config = dict(
    n_layer=8,
    d_model=256,
    n_head=2,
    n_kv_head=2,
    head_dim=128,
    d_mlp=1280,
    vocab_size=4096,
    activation='squared_relu',
    norm='rmsnorm',
    norm_place='pre',
    norm_eps=1e-07,
    positions='rope',
    rope_base=1020.0,
    rope_fraction=0.5,
    qk_norm=True,
    attn_scale=0.126,
    bias='none',
    tie_embeddings='early',
    parallel_block=False,
    extras=['local attention windows', 'shifted keys', 'gated attention', 'exclusive self-attention', 'attention sinks', 'value embeddings', 'a smear gate', 'an embedding shortcut', 'capped logits'],
    init='orth',
    init_std_qkv=0.0312,
    init_std_o=0.00779,
    init_std_up=0.0312,
    init_std_down=0.00779,
    optimizer='cautious_adamw',
    lr=0.00126,
    beta1=0.9,
    beta2=0.95,
    weight_decay=0.15,
    lr_head=0.00707,
    warmup_steps=201,
    schedule='wsd',
    decay_fraction=0.779,
    decay_shape='cos',
    final_lr_fraction=0.0,
    batch_tokens=[16384, 32768, 49152],
    seq_len=256,
    doc_mask=True,
    train_tokens=167700000,
    steps=5705,
    dataset='wikipedia_en',
)
Each number is 50 + 10 x the weight over the matrix's rms, rounded and kept within 0 to 99. Layers, rows and columns count from 0.

# layer 2 MLP down (transposed), 1280x256, rms 0.0735, rows 1243-1279, columns 64-127
47 52 50 46 61 63 56 58 54 57 45 44 56 27 44 55 54 35 46 33 54 39 33 39 63 60 52 42 55 57 58 31 52 56 49 44 45 47 53 38 64 48 43 41 41 41 64 62 50 48 51 46 51 53 61 40 58 64 62 44 49 61 58 43
52 45 45 48 61 45 45 58 49 62 31 56 55 41 39 69 68 30 48 57 44 61 57 56 35 32 54 64 46 62 37 50 41 68 50 44 55 52 62 50 58 50 40 50 39 56 60 55 65 52 55 57 59 48 38 54 50 54 44 57 54 48 55 37
57 58 51 48 65 38 45 50 28 38 51 62 46 60 41 23 40 48 63 60 51 62 61 64 45 68 49 48 48 47 27 55 59 41 47 35 50 61 43 51 44 49 46 59 50 70 44 53 42 60 42 63 52 42 47 69 45 54 52 68 56 45 68 54
36 54 48 54 52 54 57 45 38 51 42 53 51 53 58 67 53 53 49 45 32 51 43 53 30 46 58 49 41 46 55 59 60 50 59 53 53 42 57 53 60 50 38 51 62 61 49 51 42 73 43 45 54 21 38 40 49 61 52 51 46 61 50 42
36 39 71 50 63 52 73 49 60 48 53 56 61 16 50 48 44 33 44 36 64 41 39 48 48 52 53 44 53 66 50 57 16 52 58 59 59 58 46 57 42 36 50 56 47 55 42 45 53 54 54 49 75 50 44 48 50 60 62 41 52 61 48 41
42 47 64 56 28 53 57 43 25 50 71 52 57 59 49 28 46 61 59 42 60 51 48 62 44 54 49 61 42 46 46 39 55 60 60 49 38 58 54 54 36 53 58 42 45 47 52 64 46 67 55 43 47 56 50 51 54 45 57 45 33 54 63 40
34 64 51 66 77 57 64 35 43 56 43 56 33 37 44 49 51 36 62 36 53 47 43 36 45 48 53 48 45 52 66 61 59 44 42 69 39 39 43 50 60 43 46 52 57 49 49 43 42 43 44 55 46 49 46 51 39 58 51 64 42 57 60 39
43 55 44 66 52 40 54 71 56 60 46 19 43 48 40 64 63 46 48 21 30 40 45 47 52 52 57 53 50 68 44 55 52 48 48 54 36 49 53 38 47 39 51 51 58 51 56 40 62 59 40 31 51 51 56 56 57 47 53 66 46 37 56 47
50 50 57 54 40 42 54 36 67 58 61 43 49 69 49 40 45 69 38 42 47 58 42 48 49 47 40 51 35 54 38 46 53 39 47 70 34 47 58 31 50 65 41 57 47 53 40 81 55 45 46 51 52 49 55 53 50 58 35 62 54 66 57 59
33 47 35 54 61 51 61 52 59 41 62 53 54 39 52 36 56 46 49 59 58 51 66 47 52 43 45 41 46 48 53 59 49 67 64 46 11 58 44 47 45 45 55 65 56 41 50 41 40 59 46 42 59 46 56 63 52 51 45 75 45 39 61 32
42 50 54 54 45 52 40 46 47 53 52 70 42 62 48 58 29 46 47 61 52 61 54 50 58 33 43 41 47 37 39 41 42 57 35 45 47 45 44 44 52 51 53 33 48 64 57 49 48 45 40 51 40 63 61 64 61 47 66 48 61 70 54 57
51 39 50 56 58 57 35 56 43 42 51 46 35 69 16 38 35 71 24 31 43 68 51 39 49 44 41 47 58 51 35 38 58 47 55 63 42 44 57 34 49 61 55 47 58 55 51 31 52 48 46 45 53 62 45 58 48 45 35 49 51 56 44 43
64 51 66 66 73 48 51 60 57 59 59 53 43 43 44 34 48 42 53 60 51 42 38 50 58 59 49 60 34 47 30 55 44 45 57 46 54 57 26 39 62 48 52 63 35 56 48 51 44 61 50 53 52 48 59 57 59 51 66 36 50 26 49 34
52 55 42 41 50 72 44 48 76 48 57 43 34 48 49 29 58 74 40 53 51 48 45 62 35 61 57 62 25 39 35 65 47 44 64 39 38 59 45 53 47 59 63 50 43 55 43 48 55 71 45 43 56 57 36 46 76 50 71 38 36 51 39 47
32 50 46 48 45 43 42 54 58 40 38 66 50 56 61 39 41 54 44 55 45 47 46 55 39 53 38 40 54 54 40 62 61 60 68 38 51 52 42 60 55 41 45 59 53 34 39 49 52 54 60 51 47 32 63 32 47 63 53 63 44 56 59 41
37 48 38 45 57 40 47 57 44 42 43 50 61 33 37 41 60 42 51 44 51 56 36 58 56 58 62 61 55 49 61 54 55 53 53 55 44 43 52 64 59 65 40 54 40 38 44 49 49 59 41 54 46 54 51 53 44 52 62 35 44 52 54 37
57 59 46 55 56 56 60 51 56 60 57 58 44 46 58 55 42 32 50 50 53 53 26 37 58 51 50 49 35 48 45 48 48 65 50 46 36 41 26 43 67 40 59 60 67 37 52 38 66 56 35 53 55 60 43 49 49 51 36 53 48 71 58 49
60 50 63 56 31 52 59 44 55 39 60 58 60 34 53 52 54 42 59 46 56 40 50 59 51 49 37 49 25 36 59 55 23 48 60 50 37 50 42 71 50 35 50 53 31 40 40 60 41 60 49 53 43 44 53 50 39 52 63 45 61 60 69 45
58 46 57 39 34 61 62 39 57 55 43 43 36 48 52 37 51 26 47 46 52 58 59 36 77 39 36 44 62 74 52 34 68 54 46 27 56 56 66 35 47 49 53 62 56 51 49 46 46 65 39 50 64 56 52 48 44 31 45 55 58 47 53 44
43 61 62 44 42 27 37 40 57 53 58 52 43 51 65 53 61 48 53 42 47 55 55 55 51 41 57 51 48 48 47 40 49 52 31 58 51 50 35 49 59 47 38 58 41 53 44 51 55 40 43 51 51 44 69 36 40 41 58 50 42 47 53 58
42 60 58 50 55 70 55 44 50 45 61 46 51 52 50 61 50 39 56 40 51 42 54 38 63 34 36 65 50 49 68 47 48 48 48 61 43 51 53 40 30 50 53 48 48 42 45 54 34 43 41 51 40 58 53 51 31 38 60 55 52 50 56 43
59 37 47 60 41 51 66 51 60 40 42 60 44 28 44 54 64 51 67 42 50 66 38 49 66 64 41 58 30 65 45 57 54 39 37 53 58 30 54 61 66 52 47 43 58 60 48 41 58 53 49 56 44 48 54 64 47 37 57 45 62 37 47 49
42 52 53 61 35 47 35 41 46 44 43 54 41 38 33 45 55 48 47 31 54 65 39 54 58 52 73 42 57 37 31 43 44 65 56 47 46 52 37 31 38 45 61 65 68 60 53 58 55 59 37 42 36 64 57 40 31 41 55 41 60 53 58 50
68 49 33 52 62 56 48 29 41 50 56 54 61 60 48 68 53 60 48 61 63 44 40 53 39 48 46 60 30 70 61 53 61 21 77 45 65 59 60 49 60 40 54 56 61 64 48 45 36 48 48 59 33 49 48 46 41 45 57 56 47 41 55 52
38 74 41 54 58 48 66 37 48 48 46 35 52 54 27 49 43 56 56 66 49 55 47 52 51 30 43 50 46 50 29 50 58 50 43 46 68 25 55 59 56 54 39 64 53 73 69 26 41 59 56 38 50 52 66 27 52 48 44 52 44 51 47 54
38 68 48 69 50 55 50 43 23 58 44 69 40 44 36 49 33 40 40 46 39 51 47 53 69 49 50 43 41 33 59 40 58 47 63 59 45 44 64 44 45 54 60 51 50 36 48 46 41 40 50 44 57 53 47 56 41 56 52 49 63 41 64 49
63 57 45 43 51 70 68 42 78 62 38 38 55 43 50 45 59 32 58 30 83 48 55 31 43 51 48 59 53 39 48 55 31 47 50 46 44 42 57 45 37 40 45 71 53 62 60 55 52 47 52 45 56 51 53 34 43 35 50 57 57 32 49 56
53 58 50 59 47 44 29 40 49 41 44 60 56 44 53 46 47 54 62 44 60 47 49 38 47 59 32 38 35 50 40 55 64 52 48 53 51 43 50 47 55 50 44 44 64 55 41 45 51 39 54 46 49 51 43 59 59 58 48 43 56 44 41 57
34 60 36 51 43 63 74 51 55 46 59 53 48 41 57 39 51 48 57 55 54 57 66 59 35 50 68 70 45 45 43 43 52 59 54 35 40 54 39 56 32 49 51 36 55 49 33 49 42 65 63 50 49 43 39 32 59 58 62 35 57 35 45 49
48 47 53 60 38 38 34 47 51 42 36 68 61 43 66 47 41 50 50 40 55 51 37 35 57 49 29 33 25 45 43 51 63 71 44 54 44 37 51 63 55 68 41 42 45 58 54 46 40 24 58 48 41 67 29 66 61 69 45 34 60 55 67 55
56 40 51 56 46 49 37 37 37 51 36 43 59 59 58 42 53 33 55 35 48 48 44 51 55 37 47 55 63 45 40 60 48 47 51 51 41 67 41 46 68 43 51 48 57 47 56 52 53 55 32 53 54 47 38 44 65 55 62 59 63 42 47 38
50 48 59 51 47 46 58 54 39 60 53 53 43 30 45 47 50 39 42 44 54 43 43 38 45 44 46 53 38 57 51 52 68 42 53 34 35 33 53 70 60 44 63 42 34 38 57 79 44 37 52 51 48 48 55 47 50 68 45 58 56 54 51 48
56 64 41 46 52 47 50 56 33 57 50 51 53 52 64 44 65 64 53 54 59 60 45 63 44 46 53 44 62 37 51 58 64 61 43 40 37 54 46 29 52 48 56 39 70 55 41 49 49 33 48 55 41 47 55 41 43 53 49 45 54 48 43 51
57 48 34 54 40 56 65 36 47 68 60 51 48 27 52 50 49 38 43 44 55 80 49 54 43 35 56 54 59 48 41 57 56 77 48 57 60 33 66 54 59 71 43 55 50 60 42 54 66 56 43 60 61 60 68 40 46 55 59 29 51 48 42 41
64 52 66 35 47 47 48 43 54 67 53 49 68 37 63 56 34 51 41 80 56 38 34 48 42 55 54 45 60 66 51 75 59 52 53 28 47 46 44 44 61 48 49 58 51 44 31 47 40 56 40 34 47 41 37 63 46 47 66 49 37 49 64 40
27 54 67 56 69 58 41 40 66 48 34 67 38 57 44 57 60 60 65 56 54 43 56 56 53 55 32 33 46 64 43 48 58 44 55 43 71 73 51 67 72 59 49 38 60 45 57 36 39 42 46 56 51 53 48 71 65 74 47 62 59 55 69 42
61 54 43 47 67 55 63 60 46 64 51 46 54 39 66 48 39 58 43 50 60 39 41 50 44 43 59 53 48 60 38 44 64 44 54 24 37 47 68 36 53 42 48 26 46 51 46 45 25 49 52 51 48 65 56 53 53 60 40 41 49 63 61 33
# layer 2 MLP up, 1280x256, rms 0.0805, rows 1244-1279, columns 64-127
26 40 50 52 41 51 56 44 55 52 63 40 43 48 70 43 58 57 54 54 59 26 47 36 41 50 50 67 62 37 29 42 58 55 48 55 57 53 45 60 61 46 37 50 39 38 40 46 50 33 65 41 55 55 38 58 29 42 66 44 37 36 29 51
63 67 45 47 58 47 55 53 60 56 59 35 41 47 43 53 50 36 71 56 30 44 53 58 44 50 32 51 37 65 57 34 56 73 54 43 50 41 41 70 37 62 44 56 41 42 50 48 55 46 55 58 60 33 49 25 55 56 50 52 64 55 49 56
53 37 52 34 51 57 52 52 50 46 62 38 45 61 48 51 40 58 33 73 61 42 51 45 56 61 46 56 47 61 37 59 57 37 69 51 26 47 56 33 60 40 45 43 53 57 58 51 74 39 65 58 63 58 57 53 47 52 46 41 61 55 26 56
59 41 74 47 39 37 51 68 44 46 37 54 54 46 81 35 46 48 29 42 44 56 57 43 37 43 54 42 50 47 60 45 60 36 44 63 28 55 62 47 57 56 57 52 37 49 46 71 56 48 51 40 48 51 61 59 50 37 53 58 64 54 48 58
49 47 54 46 44 45 56 54 40 50 55 54 48 52 44 39 51 54 51 59 30 61 47 57 44 49 60 54 56 45 54 69 46 55 55 40 42 45 56 49 42 56 46 51 40 45 59 52 60 50 50 69 55 58 58 53 41 48 36 41 52 42 59 42
40 42 44 58 43 35 55 72 41 42 49 55 38 56 52 45 60 48 49 48 43 58 59 68 56 58 45 50 36 62 61 56 54 66 58 45 46 45 47 49 43 61 59 60 51 42 47 47 25 35 53 65 61 59 48 51 42 49 55 54 34 42 38 42
50 62 57 52 44 52 56 58 42 43 66 42 53 50 44 44 57 56 49 35 31 40 52 52 46 50 44 47 51 60 35 44 45 58 47 48 36 45 42 47 37 48 46 42 38 61 69 66 49 54 45 38 54 32 40 60 54 54 50 68 51 51 59 53
29 37 54 59 52 46 45 48 48 59 51 49 43 54 44 61 40 44 44 29 55 61 32 35 43 53 55 59 49 44 56 52 52 65 56 35 33 43 59 46 45 69 60 43 44 63 55 51 44 46 41 47 30 51 45 71 46 46 72 54 49 54 61 70
56 45 51 62 54 59 60 51 44 53 39 51 50 59 36 56 47 44 48 65 69 56 53 61 48 46 40 50 37 63 61 39 66 64 49 43 41 51 52 54 38 67 46 31 36 43 59 52 29 45 66 54 43 54 38 54 52 65 39 69 72 62 42 54
57 52 55 33 37 62 58 50 57 56 41 53 54 45 59 50 43 41 61 32 29 38 60 48 55 44 56 51 37 56 43 59 45 36 50 47 50 43 59 54 69 40 58 48 76 40 48 49 50 70 57 56 46 47 44 55 58 49 35 55 46 68 40 54
60 61 59 25 61 41 55 62 50 70 38 43 58 38 49 53 51 45 57 43 41 56 48 52 48 44 54 44 41 63 69 71 49 52 69 63 55 46 40 27 76 47 62 72 50 61 50 72 50 71 51 52 45 51 65 63 51 44 47 50 45 49 62 61
54 44 47 54 72 53 68 48 59 66 37 42 56 44 67 55 56 55 53 64 62 57 54 44 28 37 30 38 68 33 78 47 42 50 66 38 54 40 54 40 67 58 41 18 46 73 53 46 32 48 45 61 52 79 48 60 44 53 36 57 70 42 48 58
59 44 58 53 34 67 59 52 41 31 60 43 29 51 49 56 65 48 47 62 37 65 49 50 51 48 49 53 34 56 47 64 44 51 58 42 47 47 56 42 54 52 34 55 36 58 53 55 57 33 51 36 54 75 43 68 39 58 44 48 53 52 28 58
52 32 59 33 40 63 49 36 53 52 54 47 56 40 55 45 67 46 66 54 53 45 53 51 48 55 56 48 66 37 45 42 45 59 48 62 36 46 40 34 52 46 43 38 48 66 69 46 43 41 69 49 56 41 59 68 51 58 56 62 40 47 50 54
36 43 54 52 64 58 46 32 49 54 48 50 52 55 40 34 56 45 49 47 54 44 57 38 58 53 64 52 52 41 59 39 47 44 77 58 59 53 54 52 44 32 58 63 57 45 47 62 50 52 46 50 53 56 46 47 69 55 38 69 63 43 35 51
46 60 52 45 61 44 48 41 53 48 60 46 54 57 55 44 48 44 63 35 44 41 65 68 47 67 43 55 47 57 65 64 37 40 50 39 48 46 48 57 55 59 57 46 58 36 46 49 53 59 55 63 58 45 58 48 41 53 54 59 61 37 38 44
27 42 36 56 57 51 61 43 37 58 57 36 66 57 38 61 49 38 66 64 40 43 76 63 45 55 55 41 57 41 43 60 62 48 47 43 51 61 47 54 54 74 49 38 67 38 67 43 45 45 48 47 41 47 55 54 49 54 54 65 54 55 45 58
69 65 58 35 36 46 53 46 47 52 54 17 43 64 47 55 50 59 50 43 54 39 72 49 46 59 48 68 45 45 39 57 58 61 38 61 39 43 51 59 41 59 45 67 27 61 42 44 67 49 48 54 51 48 51 61 40 39 42 64 50 45 44 54
49 34 49 36 46 65 58 62 42 53 46 44 33 53 55 58 45 46 75 61 51 61 55 58 47 72 33 54 38 45 55 53 58 42 59 46 43 53 48 41 45 48 45 55 59 45 70 61 63 34 52 64 66 46 35 39 69 53 31 65 57 69 34 67
56 38 44 48 51 53 59 43 66 30 58 53 48 65 38 50 56 50 57 53 52 60 61 61 50 56 44 31 38 62 49 51 41 59 59 41 56 53 48 53 58 54 51 48 52 65 56 42 40 55 60 48 44 56 56 49 64 50 48 49 45 50 57 46
46 59 76 27 33 39 49 67 33 50 55 46 38 60 46 59 52 54 54 71 31 51 40 49 51 36 59 57 44 72 27 57 51 32 60 35 50 55 44 41 44 63 68 50 40 64 56 41 40 51 56 64 41 49 58 46 48 63 39 59 28 59 59 26
65 47 33 48 40 53 58 47 37 67 35 47 53 48 45 57 37 57 59 47 54 45 52 50 43 44 42 27 36 37 46 50 41 52 70 53 43 64 41 60 60 49 49 36 40 32 66 57 45 43 66 54 60 47 56 35 56 39 40 58 57 54 39 36
30 49 52 37 53 55 50 46 56 55 42 44 41 36 49 54 59 44 47 59 26 51 72 40 37 37 56 25 61 42 43 45 48 43 53 48 53 54 50 38 36 33 51 40 60 52 68 66 60 54 59 61 46 28 59 54 51 51 41 39 61 45 33 50
66 66 29 39 41 57 61 57 54 47 49 55 47 51 54 51 44 43 48 33 53 51 42 50 48 41 50 43 45 45 62 43 40 54 51 48 58 60 47 60 38 48 44 47 36 39 44 54 31 69 51 51 52 48 63 57 64 60 45 66 22 49 62 41
32 48 56 37 35 43 68 43 64 49 69 44 54 48 48 53 62 48 51 58 36 35 55 59 40 57 60 38 43 53 51 44 28 50 54 44 62 34 44 39 44 42 41 45 64 52 46 59 30 33 78 68 40 42 41 39 43 45 57 56 42 53 36 46
43 58 63 22 56 61 55 50 60 49 55 34 65 64 52 45 55 47 72 37 58 57 43 51 49 64 29 53 41 59 24 37 49 61 55 48 46 56 38 59 38 67 39 28 40 65 53 46 58 68 47 45 43 64 40 34 55 43 59 49 25 47 40 48
54 36 39 54 44 60 54 56 41 52 47 57 49 50 66 68 55 43 41 57 52 47 58 36 39 41 48 38 37 32 47 49 32 45 43 43 61 49 53 46 51 39 59 52 40 34 55 58 51 49 62 44 44 58 50 58 41 54 30 53 48 41 42 53
58 43 43 58 40 34 41 53 47 47 69 47 44 48 52 42 44 46 52 66 47 63 46 26 33 58 72 52 56 66 53 51 60 40 49 61 31 50 49 56 62 36 48 54 44 66 55 62 48 56 54 55 47 50 65 67 62 66 41 51 50 56 53 61
58 36 50 46 49 55 46 58 52 44 42 56 27 57 64 59 40 53 48 41 42 41 64 64 36 43 20 60 59 53 40 64 59 32 55 53 60 51 47 34 59 57 58 26 38 59 71 66 58 46 65 40 60 47 38 60 33 47 46 58 30 37 50 50
42 62 57 39 33 43 51 59 47 57 69 34 57 72 32 52 60 42 52 55 34 58 73 48 53 46 46 41 49 57 52 40 37 55 53 49 50 52 65 52 47 70 50 62 35 47 52 48 36 48 53 48 42 50 45 41 28 55 51 54 54 45 48 55
46 54 42 37 52 58 50 40 45 40 59 43 37 43 47 40 45 49 65 57 52 55 41 38 36 60 37 64 38 43 56 45 43 48 54 48 37 56 52 33 52 53 55 47 55 53 46 60 49 38 43 54 56 43 66 58 55 53 44 48 44 59 35 63
58 50 46 64 49 55 47 55 61 47 42 22 41 42 47 60 42 65 40 60 41 50 39 43 29 63 53 44 59 59 57 55 47 49 49 40 47 46 45 52 50 44 60 32 48 64 53 69 22 65 60 51 47 46 45 57 54 50 30 53 48 41 50 42
41 43 47 42 59 38 59 53 46 48 52 46 39 43 53 66 53 63 45 47 44 60 47 44 46 58 44 34 49 59 70 59 49 45 31 48 44 37 21 25 41 53 62 39 50 44 58 55 44 36 60 32 46 45 38 54 51 39 55 65 44 37 37 46
60 42 37 40 52 48 76 53 45 47 67 37 47 60 43 60 66 46 54 62 30 39 53 57 61 61 41 41 31 47 55 55 38 58 40 71 45 55 55 37 70 51 57 49 41 51 66 46 51 53 44 46 47 42 42 48 57 47 52 58 33 63 57 36
62 54 36 44 49 44 60 57 61 45 65 44 48 55 46 52 53 44 56 33 60 46 56 38 70 61 58 55 62 59 55 42 38 43 40 43 48 32 31 66 34 28 51 43 53 52 47 52 49 47 62 38 57 67 52 56 65 33 56 47 36 53 49 53
37 49 48 49 55 43 48 60 35 26 57 60 30 43 56 42 52 49 66 58 24 62 46 45 54 54 61 43 51 58 73 52 54 49 72 44 51 57 61 60 47 46 61 42 43 62 56 58 54 52 40 49 46 45 41 38 50 48 38 57 51 60 63 54